Each number is 128 + 32 x the weight over its row's rms, rounded and kept within 0 to 255. Layers, rows and columns count from 0. Numbers have three digits each. The size before them is the row's rms in percent of the matrix's.

# layer 6 MLP down, 128x512, rms 0.177, rows 102-127, columns 128-255
101:132137104090108103112141162172178132091116125118181162154176074095099092129139123193099144162162120177159128117096150191144131141085072064074090115125174158135100116104133122122099141116136140090051164095101101078098134149079180111113098171133101095122129110151138088111144063143137076083184201084104124128174138167126150104173116122101102097189134117138112143179097133109121135165196
106:094133150154089116135151149161145156102112144145053106127123166182154146100149119096122116157112126155199111072041180122131113156131086109154117102185092120145058126133130141095120127095116102144165147154122179112137121115114045192131130112117118175109120154124124127171151132120133157106090068100129107109155160162150155130129066137106136126120151137104101142082090129073115074109107
101:135151078164141079160177069114158140155043127083169122090122093114144114050123153130164129137144182127138139143124121096112150102089123139121139134139119120078122157124171130164080130178126163119127147049162146093144145056135131176106117173088086102132104096098136142184154141152137139101147130090159112138087144096078126127121116082152106128106155150096202100115122126129044168164141
103:095125142137102115086108142103070145147124100015092098057126090168079140093128117092118134127134036101153172078125178121119148109157156099159164165183161109138164092127097096124105129115124170066143100141110084185118121122140131166131168160137165102153172154081149164129145160192076144130085156126108067114135124055073124149117135066147122115136105144098133111119137110158119169137117
105:155115128181146178083138130099167135120087122127122108055140142103095173108142136158127098080114104096134124135125111122161155157112161105081132131117108152100136091153125053086132095128100125107102090121145123148100116108136097117118154084091120151144100159094183193147093102142136122135097120111028132114129182141167175127153143119127111097096132105091157132094168130150113151089131
103:126107110120118144160141161105117139157074087099129127159158090074203177109138129141138136148097162088152139121125117094149140156123099112140127123122108144090108182103113069129132167115095099191173109151166153132115130098101092113165061180137120167164091113074141130096138156078159167150111092124119107095091129147085112137118154156094070100137181059120177151137092036107119171212144
100:063177158138092176095115096116102067111149198147185123103140112140177077094160128158110142158104155152172151192127129098081091108111112131156153090071130149172135171108156137120205156131104128139127148170139065139146118093090141137136141155189096131140185113147107161134160118130119128151163146125059141162078105101178137095190130109100098083120081073113094111094086165118132173168143
094:120048177149199136125124097120117088134134121059065067185115137075152137076024160082130164086127137168095126115131171091134145120118170115113109113183138137118155112143157144109084139020129144140139114102115155172114124133091130207088117150127125170118129172123186121103153104132126081094138194138113128135134121170104105133108161152121140112094166126134108128168116111146100176111182
103:098135137170082190111131141094131117123076179135090096156133120134167144097159111144149157104177142162177163139105180128132156130158179126124139158139102143139152133094165154153130114054136093114151157111125142122212107114101145158142101188179171077189134073125096141083073126098142117171160152159091127157147137106146074185178150147090099095125082088131140177098138116134106137130145
103:131151099120119124126051114087135166085151137101155072137168076091092140106125095092093100077108156175104149147158117143138120125157125098149097147176160041163144060140131127143087137128166110064076170142123116117135164169146129126125099151128155159081158082170090124151160118096114124128104095089129123147127112080121133137112116141074077179122170099148123091107191136173037082121070
107:132174075127108132082111155105172187147141079083166107091146154127168143114117130144126120117108124100167128169088173068147126141115097166140110096145157108149152132110192167123210151096199081145151142163125160101140115155108123115151134085136163104164122111136111120070121107235143125137150154108115113105122176099168068091143125161099103115158107148141153124094097101135098052098079
102:098144122112140104172137088168128066074076161144157131073076160097164211089111155086119097113072144151155089105147096140122112145186088131137118167153127151191127124221145118073145119135134141125086134172083107096151109178094141149111214142170109186177118056120142114105112165183156051133133133087128117126099135150141120140111110126120115159152115170141082202134110138127138128105089
123:117140123133100106161139106123116097162110148077124121157103152095158127105132100106135132094184138105061141104099122099138156144085092186078103146105133148078121152138092131169065134107109142149101048151095152149090139133125106088069101143082126090097069076140085125134136095118151140053157113111112213154073136157136133092171181143186141109167114075140125106093146129139157043134155
099:116120106084058173108137155142127096150168108154111131145071140094136155145054138167154194078129110055166191132151091152105103169112062154132089116075085154144116112073110114124103143084169154107133150121151166111153111152181125152130135057136144100138224156200171116092148186157047120158159097108214189121099142105108129174112131121089108186159120144169133177103114088128141100073137
106:125105082126158073123206159142118109142116093176105118121166145156099119090126133164086145123088149186195085103043075063089128088094101100161145110126138079152148162171150132127119134168085116069110101125138176144168103153106105175108171129107147106092184156100133133143091073137135138141138192106089147127111185134146178168127125123138136157150119104110092126128109109123157139098102
106:120152099121135174091117133098106103126162128203134171110111143153167076152139159074163163144100152155251118118156072164112180132121109150138188104070089176176117146099100075150107063115179151147105182141119126097077094092147131100142109138069107151112075147160064085169084150141109127081135121110177192087131128148176064148188176122148084118155126120108123162114215162126172086145113
100:072129101130124104107165125129139156147108104087151160160129137116147149150116124069099102141165101163166150146167118112092137126095156133089098129085072152138051120147180127135067138131074179130109117144107143137090143164137141095102145132123121105100130096143154113149134173082133091133086135131176089102147097120144112096118131101118170180121116151149098086126136202217118097151139
100:093080128086131050116090126127205116109122120174167105128179110092121150128095126072182107058063124108181138100169100086095142134165174119196110114125102164159149134161157097102171135116131071141145141154109111128070139093156114046117178110172032099123162119163115108142107136145160118118076113110126137146095133089091080117131086137099111125143089171096106130085153129143099181144195
095:141132165115157067091089165129082135154178090132067121149118101167151122112147133128149179157164125128090183154125063080115129168140140143138139157103100135104140138170173126078120094149123149113115169158181101111164127065115146118105183112115142116110097078163126110101168161127156128123149080039138120091175098085097126134147174083097145160117104077110108160139154070095133082138126
106:123071132151165118111130167131130115099153120137106105052053173151168224119100116132182130134153106108106155161154087151125133168118106161126101112103131132111102084176092116125059138124170172106084155053106121170115077168079065083149187096117116176152121086173168137164183144159100182096168163158129134124121115121091234120181165141124147120127073106126113129101092137189125163137144
098:141134180150182147120143074138174180132112111129177111114151125119149062125106143118117100126086095111145151151130135148129172076137145129144056098171197139118131120114134188100130116099157148177181183174114127214098109173128108109119067119128071146124167115116135129089155100114126136091184120161075137181114102093086156197110136097092187138125138111134120090121197112117152145124181
095:136130147084108093144085131169133118153162108082120131171128140169101173152140179172144073201156116143050148083090085136088143102176106124109113153118126067163179112161116110121123088132122092133148111076108158169108138165112163133159163108122109134119144093143120172127080129134174154137148120093157165160127139157116135151130083135127072139195078151134086118144107193093182112138073
101:106102117121065148139070119093090099088121130101171115102105159156141156145149121176115139113136143110127171103112102123139084170093164155119122053172106165083133191139127043189083167191144125106103139149131104087150132051140116142120133124137150127133144127122088117116173047150126125118126099144061138066153151142104124091084086078161144127127143126133122092109104121086111167092070
100:136117089060114094117118111116163137214090136116129173217122093169121134110169110092117150173220121149046196100168123159145083107132148086132111139100129100165128133139120097143160070131162152105097093086107130119149105117131146107158158084104088151105178095141203152178140120150144142159115142101074052198145108124086067061106093122145145132128108162137095093144142155157154148137137
095:116131170114113087133113179100106142086109062193101154127155084143052129150125126091093134112130113129133120094073127158141065097163154112096159109103101110121071129152132060126114096096109142136130118092058154158102124086085121164148167081115113146120159121145139148134097157084073158076075114145142057113146086126154112169122129100156172182113141124178103174187141174118109186098098
101:076158108129171117066113118146165213102121149158106176141113096150137147207123158164212149106110155089146181119149105147148114126122081139114165096101070174136181137153076139131090157156117183174103148132132155114131049139116177122100121143148113174135128079174137158125091128106120111094148117129137135086136153144085172096103112088137118165143148163120143131111113134134138138110128